Part of a small language model's weights.
Size: 15 layers, width 64, MLP 128 ReLU, vocabulary 4551.
Architecture: RMSNorm before each block, rotary positions, biases on query, key and value, embeddings untied during training, normalized queries and keys, gated attention, a norm on each head, hashed n-gram embeddings, a smear gate, learned residual scales, capped logits.
Training: a variant of Adam for these matrices, 7770 steps.
Each number is 500 + 40 x the weight over its row's rms, rounded and kept within 0 to 999. Layers, rows and columns count from 0. Numbers have three digits each. The size before them is the row's rms in percent of the matrix's.

# q: layer 9 attention query, 64x64, rms 0.105, rows 0-63, columns 0-31
# k: layer 9 attention key, 32x64, rms 0.105, rows 0-31, columns 0-31
# v: layer 9 attention value, 32x64, rms 0.11, rows 0-31, columns 0-31
# o: layer 9 attention output (transposed), 64x64, rms 0.115, rows 0-63, columns 0-31
# up: layer 9 MLP up, 128x64, rms 0.141, rows 0-83, columns 0-31
# down: layer 9 MLP down (transposed), 128x64, rms 0.13, rows 0-83, columns 0-31
q0 091:541511505528549421452468453488547531472497543496575460488572439520437567488496500503444594543504
q32 127:511482462491424407480513561507483463492448454460581470443519512546400423433565517498475466533559
k0 133:477429529453557522497486518495473437486510443593491505437521529432452552552461502445505486496512
q1 119:504470545462519505497484562479483455517524478526473513444446579499485491531507572506563403489490
q33 169:517472524471552489533512588485514470548502510549500510477472596526450480570509568473558430499461
k1 094:456504483423511573565517508474471507522529458577472567460452522505543510504441585494496425502513
q2 116:479570471574420567474510508565549545506545507441541504535487483527566424406570467533516496521503
q34 100:482521466551471541527510509584524544553584535457507459537483479575579403465561500556509487508503
k2 071:518398445483503446554548481569487528488518505495572492473548579498487485546610487548460499546536
q3 135:490469551473566486513475507427454474501498472534463529434452551469484538563450529460532486492516
q35 118:488470526478555493514505541451473472507426444534499557450492546478447577540461526442519475520520
k3 209:497464545467531537558522557439460456546472464567460545469473538458503556552412582481544506493510
q4 087:522541498493429501519503458465518459533523427436473571523521502477522504492519502459511484464471
q36 077:545526499512528474547554504506500465551525461450522540501539578522461437520517541463483439478495
k4 080:541515471402547456541519520460477535531507475456511488520580516486446469516509547465491517504511
q5 071:502481546511534561522446476508485534442505571518474470552486599519493513550492534510522501429482
q37 072:465512541515437534533488498506542494436429466448448462534511440437525542474481480500517572489573
k5 085:547456535540485529463511474459430486492543544525556516520488530541544572472531464561492559625526
q6 074:461523544480424459457533549541494510581477504494493466500491509489507529448498492461463525598469
q38 078:499484513476477492511522564474421574598548523509495448491492470530509495458498517502490447519400
k6 077:541582461501532477510459492511619444524547505560477505408495500442427479545503557483524515501486
q7 072:439507530522482525491490507502504472532478513496512561565549452490445475480491386455488530573556
q39 058:517495537498488488474501527509507504596496525542527536509554548546474424531510507454487426477511
k7 083:520561471496554386475530557546541457514492482490515491423486528429508479447479545472469476466456
q8 205:498487451506404511516572519564529528541512519468492513513481552543564428455552502596504458494492
q40 214:509442497484505495522560544540532526563533539504513474505457609583502416536534528529547442513494
k8 105:523507483567476422504481487518497487491457535389539486516485511532433456491599440528545530538532
q9 156:509469561470582460522501489425458460485438483572482483461489509462461571573433534425511514481520
q41 149:492507520476550478463484493429454446448422468522449529465523457390461595530432481423502549495485
k9 166:490527558483524548500473569442491450527473452557429524458446485460503546510408570431563482484490
q10 136:502450541442574468525485519444456449509484470548448518428472543462469527563448533457523458472502
q42 138:507466515448549470503500548455474480525451474549510545442497556490425555555470538433522456507474
k10 177:481517551478520546548499562432478450547480460557452543459437497457520536533400593449549483493490
q11 178:503435543438571440523500517440452483505474486562467508425491509453449556592444533466488514455516
q43 172:519457539455534462491498526416482492488434469553509558434493536460415567550456508441502500502476
k11 078:495617521504488546467454492451497479514465502500446486521462416519528505446370522454504505470432
q12 078:496483464502564462549577541542494456552468493489547542548544508480455473557506498504496511478475
q44 088:505505481476511478529609529528528431471395467476481532528557545492510484510490514507459552474550
k12 093:545522495432492540499513503435530553492525429499511420494575552513542578494516505494440487493528
q13 065:474465534483542524525584534538435503472518548519533485499476483450521527524508506535477550503475
q45 068:501481500481532523539483484553419492499523526536542472480369496515463563519514532547529481496541
k13 084:466492518560475523446379501544589461447464517471464513477508448501584488463523496511564477450495
q14 073:479570540473427488502429466516591488483495480508420471484478478461552570423537543528518484526489
q46 072:489537479519459470543467552457508511467538488539473481486507517484506498459564553553518454510432
k14 090:497550461427477516501594523529465497578528449531552451453491527483421462491488529492522462544534
q15 071:452492540476540502465449459463501510463504573496486547482472526566505448473500475457516528412518
q47 067:451508484446518463498499524428563502506453523470448532524535518527538449520489423466509590491536
k15 080:602525499549480514482529518499453506510556506523505473532549530468498611480502473505493542569469
q16 103:543519459493415438535514490462458493561513484491467527473574482530522459509472507438484512400455
q48 097:518483435489509421513535490458430517572555515483470499467549489509467436541482455441492489484433
k16 090:587513514421539500547509485430493540452523480478468523554493460469465493523503535467512509576534
q17 068:516485526448520508503509489459477545438499576538530526495544494536516499519496566500496575358511
q49 051:497487469466567467540516514417482546503533547469517543481487502522486472576497481528555552525614
k17 065:543503510566470457460485511506469509520525454496510460534533480467522509472493459473432535599535
q18 095:517524559454446548515497489480532564466508494463461567567519491429496555490474519503459584478519
q50 083:482544542497467566562535549470566514445493509458484527533487502510490497461485448535480531530507
k18 078:553495508524541455489467447525467457613474468461546445467498496548492546512475462545521530566546
q19 103:534512524507496521557528476512464544452517533518478501495508510449532497509449596548520550367459
q51 077:464520421543467498534485498496470522462472495486479497434433435476483576462481485525549526501460
k19 108:550421579485461611522468463486449493464499493441538483539476473542561535463535447522529491541551
q20 092:546491582473498551499508460509440517516519542480506564531509551486543503524490492514506618418464
q52 070:590555559524505490481443479496432489580463493465479507508455527452507493488465422569517621460495
k20 085:527458515522539476470449438485516488404507521507505456516513496505465593526571505505570496518560
q21 068:486509556441477510440523567586510535521478536554508528514527491539468555500525499542445591563494
q53 051:488519488472481532423509534516501464428467510523438540555516469547541581482528493590454571540509
k21 069:576503507516548532541466444472459529521518471575523424476486513427543529462492522471509461477544
q22 077:526525481505522456518475485525550469543492487504523459459469525483487522463536554545526421537469
q54 048:559564546498473469528515505507539470478453442516529438486531527416517540462507587569509508468460
k22 068:418490463430432576529549513527515513481548452519487486528491496537466511530534543529515439444513
q23 089:513500490523541522528507450459448486472510540464454568532552511492531465557464453447475501361495
q55 075:482438441468568455495522452504481444520504527465439508506533512483494433559483387416463507450559
k23 091:524496533505505476484477499452455504411463511442476543563545481494539548459490492531536600574524
q24 081:530540489531493491527465499440502472459522467415442528549541453449479486555468452485505490471494
q56 060:534590530508462504540497502467560473442466446435500510482521525515478462545466463515507529478481
k24 080:499451469459495450448571489465436482545436538467444513555499468544504485438498449446485508503525
q25 073:470519523511491536523458494509492526501528456476480444492510543468565568505521521530484478604515
q57 072:499566522541479563505465451520485432417469437469455475551477518465550559509528530581506515547573
k25 072:509460505527529540479508508491528534471471543554557528520496464568469501497508456535485540467560
q26 088:587503451514448473498462464432473528509530439504523516485530528559491476527474533460511522428500
q58 076:543506494554519490483516446453499523496541479426482520509542511478462431537458475447483546520481
k26 086:498462529476561471536530479459475564489447535501480518565482495514484480591484447481418509518552
q27 079:531505543521559599434446444538503537485495540509538586539472571545478501497483474517530538415477
q59 069:459461466479548565424418476551498523565495498518519537497530491535551511418511532439499453483524
k27 079:503446538525525477554504483474421491470539575497559491519491534434500542483514522523507541533463
q28 073:472473464483466471565537547479464451559488465451475461467560410473604468521523467475512447557538
q60 065:488496461497531483432499525471457466597469518504493518481483472526603530508525463516514486568547
k28 075:529467470472537479502533521482497538474524502520540542499491478581409450539456496443522556473474
q29 086:576511503489496519469437449533530550469501510545524532512503524522444505471464571517515562385466
q61 072:496482468487494495430428519452496586519567531535526493460504478508485460418481513487515509515371
k29 083:451501538512478518562544455522437501531470531491485458502420549464500525528490473508488458550521
q30 095:490497584539528623462440439500488558485500561514499520595470580519527562535472491528510598522527
q62 081:446514565564496557464443471483515493502411476462442475577502442443551495436469459521500577498575
k30 107:551444536546563430486522467478455483471499544532601495459497554491493589547541441563450578584547
q31 081:456444510475565523478510440499521497456522541528553536472474566479557479468479500519501563426537
q63 077:477434446488542499466475478474527457480485552528486578484457576466528469468508428478496568521529
k31 091:490540561562519537470461499533512574459462469472523444521553539515428602531505440545490524495497
v0 099:487403498537490526571455493476493495516492538410443497516492472461520505506495497458513469571562
o0 105:450435503520534501527485500507469464515502535443471488530488487476486535486510430499483488577559
o32 099:506444510529528521534475462525523463560524514423461533543502518428472524508423498478500530542554
v1 093:452530478569501535491516540433505450492476550470473510514511497585557517461500525454535499487614
o1 098:462480569529482524498447540418496415491452459546464508490470460479552449474495463517548489448620
o33 102:461487535525533522471425577445474415435483526461485515495482456496498501499511484477537517502593
v2 098:531507469501504465571509483501498558490467443519493463500469461525498511481512542509567410547424
o2 092:528479479493487454534489488462472557484571493421541518494528405515471452551469507477486520513507
o34 111:500571499498501487527496458477482495506500417437508553497553452464501401495417508516480508484523
v3 110:447437513530476539460521533457511496444477482478499473534470467489566539495506506476492496487557
o3 097:442590570515525537547515532531445485463524513477469444482496474410589481434510470512468528545572
o35 084:460562609551496531491474574514497508549488554586453512511456496530500436523479539439477539508615
v4 103:534482475473550468553470513515451498514512454446503501520511499562463582520530543447518452561507
o4 095:501453472495513521513488497554507542549516448468510543430495434448548513484433533503477520454521
o36 104:451509622507551509456477517569497430479472501469488523467506499484495532510436524510450509491532
v5 112:495504450538578552520473483494522471546495579499533461556458505580497494543515490489529449496578
o5 097:436437467527481516453514528493508561485505532552464489498446436577534534507474417572517571572568
o37 098:458429449524515507491488526485517487484497547546445453524434445560520525518540448472545540470582
v6 087:528557459547437466516494474502529530460441508489523508495524435502459534523441493515539505475425
o6 093:521582608523468558509495460467516572483442509489526530555569564505540511491487403510461597517505
o38 109:507578575502485539497500453473527538437497467479505468565538464438555524485405509534477559444478
v7 091:577445529547501454481574483484503458518480559483523531489500523417436448494493505497532435546506
o7 098:515528440506533487511494540575488463526534551436483455563509561456502441553418471474490474409485
o39 113:520508516559508461450537459504524445502458554487477492523485554467469386509380450453474526477455
v8 121:526480520558428470427503521513471474529505488488450534466437467478574515491489481469478487504491
o8 089:477467617577508506472422502597545506540457560493569526501514510477467458431459509448409532527545
o40 091:504524591531517594468532469592533495526513531431490555475473573419555458495447450513497519516452
v9 085:458457505418478540505452485556446476574573489513540524496563534483488533517487487552449499507427
o9 082:514457456464516489533527524562527510502557565494433494494451519512428569455511537473448448541426
o41 101:497422466479592543534498486582461527504555552500524454510466509537465600517511570534483471569448
v10 085:468479525458547532496516529501555470515482533495479460538494454461529535530466455515509585505527
o10 103:479504465481568525469490438516547483490443520473388538523482559439487558448470504480490475475507
o42 110:463538528483520552461473540576457506478546548491415517577503540431493549467437508509439485487519
v11 115:447501547549450466470462499493538541463478542477433449543523486465497520499485500473508456478452
o11 113:510491517549426505493540499476514537486504460433494459477482483425506512481510482564459532559549
o43 107:524548523510472505480504493500541495501512446449493506470509548430494520512567413552496488549538
v12 109:509513505543542588506519492482519493557501539498487505557457440582594463540505543488499430532501
o12 109:434405486535526445499529531519455497504509548528474457518442442483495427467416463512478517515626
o44 095:400432514474544522470513521549490458501544574513442500508421485484510482488468451456505507448569
v13 093:540469497589423518455497549498463470424532530506497561518530530439585543491501479505490456457556
o13 098:463520543548441482489485544535477455458502514489544445471493485492492508421481549534453488526574
o45 088:521547535543499568505496514537479492503494518544548444471433541516535477489509528580548485509478
v14 102:528444489560439541456546533490487537443471504482438456487608513470464495460497479490484533510464
o14 096:491544511538445513491464540460532456450466494408561562526548561542518452415435501561457534491502
o46 110:547546502520480561480467514517524461453477465475554548491515633453435502466470504494473478498495
v15 095:470480493425511488535493522437462488472463542495493537473526503578460508452532502551516518494507
o15 087:532494593463501581531446497463459482437498430480562505500491450513498554490480556501540464418549
o47 098:517507515447432460525466467510431467450560507554563550479457436575513516539556539509531475507512
v16 088:561518488534519407451460500514536477458544542540524420447556527507440527481480467527518512467476
o16 093:462516497542439511468545508515567564448502521493556468558522492495492586464522417545496574579522
o48 108:493537418520466523504513467500565527499493490551524466492500519528516544525554448515505536511456
v17 084:572506533490502435490472506512483566510533502529512491459545516520551528523549560508492487507479
o17 093:442510556573470494464520492563519587539481546537563509492472499522478559480544512544502610496567
o49 107:527533567501457547492476483543539595523526505577530470476448505524519517548582542540544489446518
v18 103:556482498513537518552534466547511422487485475498595479475498487514521489525509501504502433468567
o18 091:449490493501567544537520415529466605497536579524532561475479484517551544486438495475531473535511
o50 103:509456480532523495498539463532564536512514565565525514526475483554515473553451476505530532478508
v19 116:555546520458440579448529525484454530422475537523482537579546555534553486464471482523491501488455
o19 106:492518478509470555489530502484446474478485448586534456484489448519528374439461576540467476475552
o51 102:499496498438506539537496509511463506441531480521500461522459461553508517476499595544500461457425
v20 100:542502427492528485519543528521474451555470488492533501531494527473477522519522486492427493583530
o20 109:468510482480555523555529506603496492508580519543498436506501481433519516509384539532477477532503
o52 104:438376463496551523543595543572466498546509535573495508522483519541523445534400478512472480549539
v21 100:560504462515496473510532566462567489456478525495497454545490461502514511488485520498519494490502
o21 090:531497440529479437480498481446547510480481441550547512499504503510524474561451468506524491445570
o53 109:514560535527429489436510474470555476474407446529489512473542521446530454518470454531477578486571
v22 102:541479491502470508497511446561441443437502474475466514468587521506446524524524429524463486524469
o22 090:482544499535522562543470515476486509505545499473488507559537525568494508431540544466490427533465
o54 082:544450450507518503554500454514479446463513504416542558512501523529459594471544497498489449560422
v23 091:495472441572485450484532453474496445529484511497518480457541509449568489440500492518475615498445
o23 098:515532564528559524487485485480520533468472534500510544513596576505459487475427433495501497481483
o55 095:456506482558557565515520590412560515493495518461497493523570507513529447519420439467540492456457
v24 089:482472513494498542469475565490505495626488543459460518485446465514519502531475482487483466476511
o24 100:529456529530495477457468528538508374444430457479550515548526545569449453392499498465493550541541
o56 089:460517573568466513387457526526498433484508540526483491504483520489495519395458438452469527540559
v25 083:562459444496493483634499566444534483530521496479491500463494504510457483454494456535539470495487
o25 113:509413474421493486511542543466495440483511487446562542502515477578503432523465450532560478488512
o57 124:495499527502561466502490510457463421474457523507561526550554514533465438521373487510493490508522
v26 090:464482489503525468483526563554566466486452503507441454564519490480378531543504460478474473515506
o26 111:530528470446484468545503491498520478497480474492434475562487535413486595497542514535505455562480
o58 109:495535462469431471510544518494553477510467440534457484503501504518512523483515488550498457535592
v27 104:457436495494594494522563524536530447526525570491469489464525568553482492519484500503485409556479
o27 119:499452439487529460482479534534575499485433521427515525503512615546430519438499539492492508453518
o59 110:485415495519536472497490527602510514452487544517534529523491562564449484452520516479497517478557
v28 088:420440547463508476443527532511468583381438553445536460515567563444524538477522524481527496454488
o28 099:495574488481510594566426438522469506467505459447407542478456553442523549482534507462535456418481
o60 097:506518594512415546481501443510517568447538464459474527495463527486484468519586506537536493434489
v29 094:536557541502457520511500516480449516483470506476517544459437482429508468492476497508528572443448
o29 093:577536533504411534465526495517476526518528483486470475542508561474482432519525530488501485379426
o61 125:529595529526561491487477476457444438520494520482462499528528544424496415510460512452460478522424
v30 106:517536496569518509532547454499472481497503488528498522550565521434518466500480446513486468446472
o30 104:490536417515518460528558507491450498503497502511450423497529483454500449560447446508475487521442
o62 104:482480444503532480526551474537507515460486532436478418538528505483500490570503417555485435490405
v31 139:423490537527566541471481434524482496526534553450444507520445437490494477503537436540528569528506
o31 054:490412542511540488521476542477504509574470537486488551475502567503492478611535440501499499457501
o63 045:531411607515493470517497445467507463474452545455568514497530500469478577577546428518516554503528
up0 088:514527477457462474530474513485510410515413477514464516434438451470481513504495526432569438433541
down0 080:442517454480456510479562576570555521579567519522486452439452519537569391478502475505472460431552
up1 100:527522485458554432509498461422480472472434429506442541505511515475479509530470532438531488485485
down1 093:519457518503414486438533460527511521507477493486482458562422416515443481481452524538526564526529
up2 106:613457502564506509491444470462489436482484435502484560556535447490560507526481532422521450469476
down2 100:445573434446549509571466518522480531523509452552434522435511492517556453463468508486517443492520
up3 104:508570507472520464533459500473536475528440473557418466505482570467484500565473518442519474476454
down3 115:467561478446484486513544552563520491492519542487422540527474563551492502511477570569468514457571
up4 085:477540500501579563556455538485509503554540494556503514498468545524446456531472520488512439426485
down4 074:486412513566448513497490540481466480486372529497416475477494479480503564446511482483451585526528
up5 091:552425519414495481489544496436482511510511441483471606493530517493491469526458506529455493488482
down5 082:512537588495491506472437540551528447508542461569510453459520464531482519499413488484507503498516
up6 101:527503505474566518553559543464442431496501467486471589476529543483524517505500493455541446487435
down6 097:517500515511510490470447586600474410532543473505530445506458544507430471462494492517566527497489
up7 091:509487472517528494523461537511476507510438412491490483492482490505468511527446514514506495490454
down7 083:455518440483497540487457530575441512508534540537505518535487536497410513499504516541473515554556
up8 098:598516484518456537530401606488502496521505504517396534441458511525497493509459493496465520457503
down8 097:524565476537518479511459515546474521512586472492477504433510485508445400524571488475475430516466
up9 098:468474544440569505537470559516475447508517550501490485526455548503482578498490503428591507475477
down9 095:521500501586431467471487452421438492519484518518489431561495423519567553431521463507473578495498
up10 096:536514491437488521525424590500511438482485504486500542463485488484588500495515505488511431504520
down10 096:469535422420466461523469584570550430496453547465490456511502460454535436516480548481507447439581
up11 099:488500472497485457517483550394484558478442465513457552504544425506466492500445522445459500513561
down11 103:460542578516551537491490473575505420512476517491574429494431493464511502505532472549492512483495
up12 097:475498497484530505545494564480507485532441437499426538500513506374519551470466531508451513546485
down12 104:525468537560435483460499504495486516488465523488503444548504365557517544455527448451516512524458
up13 085:542479505507538459486497499452517424558447495502530447531503486489541558501447510494576563552543
down13 082:546433514530446545538423537498497559463481509474473516542549490511481435498474530496451515508469
up14 097:479494513484502508596421510473492513505484422527455473443483533496490490503440561518529465458526
down14 096:515524500457450485434536529484490462491587564464429459422498603472526483526517572475507475503487
up15 097:494515464516441550543481547483496478558530507511471553513509580489487474493451572469473468427459
down15 096:521458476538532501462512493456448470437459496434541511549499462512547528482551531549520538570491
up16 093:534468521504523511583464559485478500493445546488559510432489525505439584518479477489520511560472
down16 087:419573463507396413517460510508508485571507510433475466483508479447534556496534549510561492524508
up17 090:536483443546514522559426515509527429574394456488433529441448505479457547472474505501524483441500
down17 091:435568462454509505454548523518503485588509532487438535485474495499538464528488487554542422442508
up18 101:399455614533501514485508478510440482477486546501547501436499517462492522590460520483468533484550
down18 098:502464466432540536493452451514540425533512456547477510504466547542479436517497462479456467510482
up19 096:486431464470434516487475493448454504505434498520492523458411535420520530496492540445490475536591
down19 097:480582449477487490484513531571508511520549429478523515480498502441487496540450477499538421540494
up20 093:511511473518458531454527506498515521528462455504471517477425510456448537496457590447511457442490
down20 091:476460443484476507492539467481522452531494451469513464442480407401471493490557486499482446490514
up21 118:467488538480572525455510496459418432530490542505510519499552568485538505585489501532479498510433
down21 115:526493475457539580457454433519480434459543519502530416509550452567503511502511442562503479467521
up22 104:472505492458521527525478505488491464500469409463393575506466519535465519557485524435519477448540
down22 104:500485509477572551472525433561500528531503502449458545535551522506477455564564529457516504577534
up23 090:558447492485492437523511536431489442532471523489481462501569479447488483513431525461434468467452
down23 082:461489475487487554474509470477481499517501428535489465480455487500547512447585463548499536472602
up24 084:568400505452507460461468441539486411494471481511501453529526519488503540506479540499431465509573
down24 076:547458412465469484490486451502573489474509499497461516514550517495484439470483375516472489515523
up25 100:523422481438536515537442533508531510495565510592455553464538538505573493554475510472452443445510
down25 096:525446530501507441465499454472480595403464488506516505497499472422488542559525466557457571610484
up26 104:464532549494509483479466531427467500509431476527405467485547510467531586499468478485523497497478
down26 108:542469513445553480427550492515406475510566513494462494625497472488448546518453577486511492588551
up27 106:525501509481608427525583476464469443428440514515476472525481509460500577518481506434555478564517
down27 115:581467439537516499506533551513552545518483506545481533491526526529536401460518532541536459475528
up28 129:542490483549535464539453494495443438526498469534473561434535470485465590539464448406511465473496
down28 125:554462531562596467438458470469444510486483489420462544425486453511445538548473472511459497512519
up29 115:585533567492492526477446476507415432537520455505521547476497575457486484504475507522472494496500
down29 106:465441477513504530447521553547531510495520557407513453582480461554552521492530462528483498470542
up30 087:459456517513505459572503496538468485446438560497512615495503475534495513467485538495525477535473
down30 075:441554536523435509521451537507532515480516549502533552504420535472568416469521484496520517532406
up31 109:580491496514547515548526532471470449521514482503498596423462540506593517530438492516518538502537
down31 107:507541474441622511527509455511511427484524492503542465462506523582557449480510493492554501515475
up32 114:542517526493573532497473508449485495537485562602486448529529481507538559562494499539509560433537
down32 112:551541476507535450489463541486536560552512553502502491495488586517476426528475483514559470546459
up33 090:439553502429494532491471541431508508517497511511450532539435486470466479467468572513548485470572
down33 081:468466488465514425470462471531477425492520555525553441532545529461457501556579398419451511500540
up34 088:493444504542510450467481518513477473620428464523481517475486498507537543470487476445505479473477
down34 087:477523491538530484520510465573511503635514486464486522490475529510503380470540538511543525509433
up35 082:484448488463505491525576500467481509484474467462392493464528495562438509513499494457559547422462
down35 074:470570529429518482531535438505545505464496542395480503507523430539509476473404512470502477476500
up36 121:497477525519508507478453511389490476449477423546501471488536435468549557564426521467515526570585
down36 129:457500523515535478477510499505480510472491484456544477571512387477515488444489424484564490506544
up37 098:446523534501527501481518542553521438498456525529512485460441510503461549497440493518548515469493
down37 101:500474419473510480469537493443469506511520468492496511562513467518484464443494513477483522500527
up38 102:492505527470548460491496499424527493493450492506502540491579506521519532505446557461464504508520
down38 100:472529569505436521450503511428485554492436518436516481542466418540506498466449475503507563491487
up39 089:497500445523504535494529597490517438510507527502396500460494508474462485493473525546518413461461
down39 086:510601436446509527496555468496473518508552511496493473503446511485479387480549488584479438495477
up40 115:547514558517551561539477523504477429510550500487482506445500563396499524517502526457512450439466
down40 111:492583533541486502466488569533495443511443542521468440476486476432451496389461511507473545454435
up41 108:543500517517506562456493470455468488524488531477481536547529510487543491532465576503544485517508
down41 111:463544521528422555503462554556519516509576477432507510499508474580546492535514544596550516482479
up42 093:500505486528513546522534546453500503509527491485510490412563520506525515473436581430581467454481
down42 091:488505540522483498457496498489442519513530505449502474460546476487482420451513467456540447503514
up43 107:460421501470543506548496524466418482483543476546498499477469530543532530470458466536548541382523
down43 124:438586390445482518522496526519549567513470485482437540486459558501474409474485542520530493486497
up44 096:491516508464468526476509511472493478523535533494435586404454543505507485473469537440547532535445
down44 091:452587452486452477531528523515511492544518496435475493519489432543512496509456511517487542468513
up45 092:423393488507464567521489531469501513505470505505487510481496495565529482492442532491584490463485
down45 095:457511507507502475489552454610524495528484573449493500501464563501450465555519508480457496482520
up46 105:484431532522551437521417501494463469457483475486436554519509491471470543565509448456549485475567
down46 094:536437481497531523477474434530467487524546466410462503484469514505526466499551479400540494509593
up47 089:501499535475564461454521530464470415520529496494459532482594499516483511511463555521499537490468
down47 078:502544490428526444533556439475525491490570487489470560467490558463497461519499515576510481500538
up48 108:536479558489483452576489507490457484433409497496518504463506511466404565503491493480513490456518
down48 116:561462549474477474519492466495555505381471408517478485503457470464499525486570508467504487515481
up49 106:505445522451622483467461512431439437481460459505487551491494496491449519542490529440530492501568
down49 113:523522517507497502449464429462496525523478523473510541462541484497431432497562562438502457538526
up50 127:492509608451533517497499474472495407502473476495523540424531550436470472526470465506531492495521
down50 143:486507500510481515515503475522464461497520489517515519522516582488475457518514384526532514518512
up51 097:470480547549478535532489524533477426530466498533532504474513503519509520516470476540521508495524
down51 096:513514445482469469522475456458462516529442444533438532554515441459494404520476510458429539519460
up52 096:489442497529406573504477565500497479552466494458505549468523508522394556498489524489516512476584
down52 092:536494473479502503477516457551579368530530487499461446537565460451486501488469556535507464498507
up53 091:470537515410493530515440459469512456557524486511503575443477511496528495539471539499463463521490
down53 084:531410579519533477452483449528532466494535531534565438580493485523522544477574497478468491523575
up54 089:491491520376527539509528510516505537547500490527395552504458509530562487531434478483481478541472
down54 084:540559559542535400478506469464407495506470461560577488471527524471470461482516530527458547554511
up55 099:532422496521503486489513512416497514470465440479431466482496445474522538471479508475523493560485
down55 092:552426487512551561497535397475444540432456488478532471575477446592521542468554497557507559555446
up56 101:492506557537489465526465490478482427556478502488516493421454493481414543506490502460524490507454
down56 085:494506558480542436482447419464495528476538523476620535516515467574491468544519514487481527611469
up57 093:531504490514515492481495494484528533514470529521427495519569399470502501483483494508465554526528
down57 083:440524515464512470468498426571513475576484462512462520507537459421434459488475489538461495514503
up58 093:561478500517486527450492484443506387594488517508528586464454466541493523502481483474491581557495
down58 078:477514576462429547470518505569526508488482494506585482524548424490478475517512501495438498514484
up59 110:493515470490477503498478507467476522502421474505412510523499524410498511546447535423480553494502
down59 120:524439576527504451516500530463453497497463565432496525493469512395485495484486487483504503599504
up60 090:506454524548513453457457551488535468469536462591477476524479469472584497561406551529522523461502
down60 090:496436426512537450515479435519507514490500495537514528537535463558478518454492540508518525537450
up61 091:552436586491492495450449484499387481481469516530510504513481512542451554544526520552479486550571
down61 084:419576454498491483603590523503558500535534470501449513488532450523506463419429485430493478487435
up62 111:496463505450549538470467503451464473548450466514474450466491551458537564571491482468536466559496
down62 140:449549535508518513440464558543555536519438566517478422504446488505521521512487495459502548481467
up63 108:541443516504562478572595548453464425468489518484530442449452437527473523533511521456546438487523
down63 116:554454477520542475505489418516473484449426541422497478520519438557495536493670437476449560532505
up64 105:504424559487499490518526518449486481496464438525470496513495493365515502502511514409524475491555
down64 112:514536448471506476463508482508489490484511406555502549504553517490426432555458471520500421554488
up65 097:445474491486497498457485540402470510475449469534480511502450478547507592472509494518519491523504
down65 092:453525468463552586521546460452487493518545531531509468460536508528490481479449469479530469464491
up66 106:449454611483521556545452442455468480562513538536467570440478496531520507527454525528543527556554
down66 114:440516479483357471507499606507540488503520521489502463540559505584483516413476585493510503437455
up67 097:503449557472520513534464479476471487477490534572458490526475482497532562486475480422495500497494
down67 098:456590465466492503459493516427532554524500461540515486483434472501469412524510481457541448586494
up68 094:448517537569529486577483504518527410506484451463454471400528514497460515521489549409472522570538
down68 092:522559484479465481522531443596593435500507476493475482500482466448485485573508553549477459540466
up69 098:511456473500537503500518502425493476473479502494495438536463475558425563520515523433523502519523
down69 093:511463430450579572539494392557459439468521506467558458532575523506470490508581488470527426496519
up70 105:486488546510536555601508502521435449517520462561475540399459496440485498479452504547501474435513
down70 104:475518550512512484572498439575482558450440523490540366538514490540472516498482499550515510519513
up71 116:517482510470582518474488521484458406581481463462481513500473569522515530529482477504498510484486
down71 109:469427530505493519442520485593516490415543526471541485564518504493492582539560382534484435459531
up72 111:489443483464556528498492571508384473518533509514465509450470472528444504561491512495540429447493
down72 107:507523444468494548504467532497559424462518488424557530556532479595509483482581434532444503490499
up73 094:496474562494495541432471535434507490491463539568508469416495524534496519522487459380543515452496
down73 092:560526487558451508495496463460486559508485565518587456518499478588502506512485527575511495527470
up74 086:459510533538447461470521470478474433527482531518428516456459474425520428471483498444528476473483
down74 079:489541409453536453569572459517508431456540484522571505493513561577486411520528464518507488558481
up75 086:558493481528517465523495591472505416547511457478510506525508497484487460515476484476549519477518
down75 080:521499519478521526446484444618482558495525444560481449443517446526483489477469489497497490524466
up76 101:526499505558518549497525481462434447463505484515413494492503473520493487541496557425461499460515
down76 101:464560391498453513571548472497515455508443474527523507537480488476453403490465515520537491520522
up77 105:470464530487500536537522542462421524429469571521506601472523485511512554559493470488516509548450
down77 114:516523504483420510546465601553453558460581524509523560457475495480512469485502479504507446506428
up78 132:476520527509617548468495508424457448532470514537532509502551510429482549522451538425521530478414
down78 181:529494483483529491520500642476463508521554504534563468569543515538510472504510505463484508512554
up79 105:539473547447463597450457506476506438507495467518451519481554427494537492566473520448523469410455
down79 105:476534460436460522521488510513594488512555460545457493478540496563484393486483533437547463516478
up80 106:503502517461500540447498511485444437520502494541456555498499457532511561545525498467434495521525
down80 124:465511528463481525424533557544532454533528465615511506503441575559519533477557508461482505434537
up81 094:454422569422479553462476499489460554492499540522485466429453474521485504564486489474563526452483
down81 093:554556424443531459511529494467524423527523443493553518511544526533519444469477469511445517542491
up82 089:478432515498503461513472515477391450495539532575541489580596466539493582554530488464464574568505
down82 087:470537484501442462512473525525567470573501506522450521441481526552539476496480450438523415433536
up83 104:597551508459542460519521526479484434543492440485515453475480487456418524550493542471527473537561
down83 094:527467484425480460497449452537482560390540501453539487483474477505491522529578586586540513475482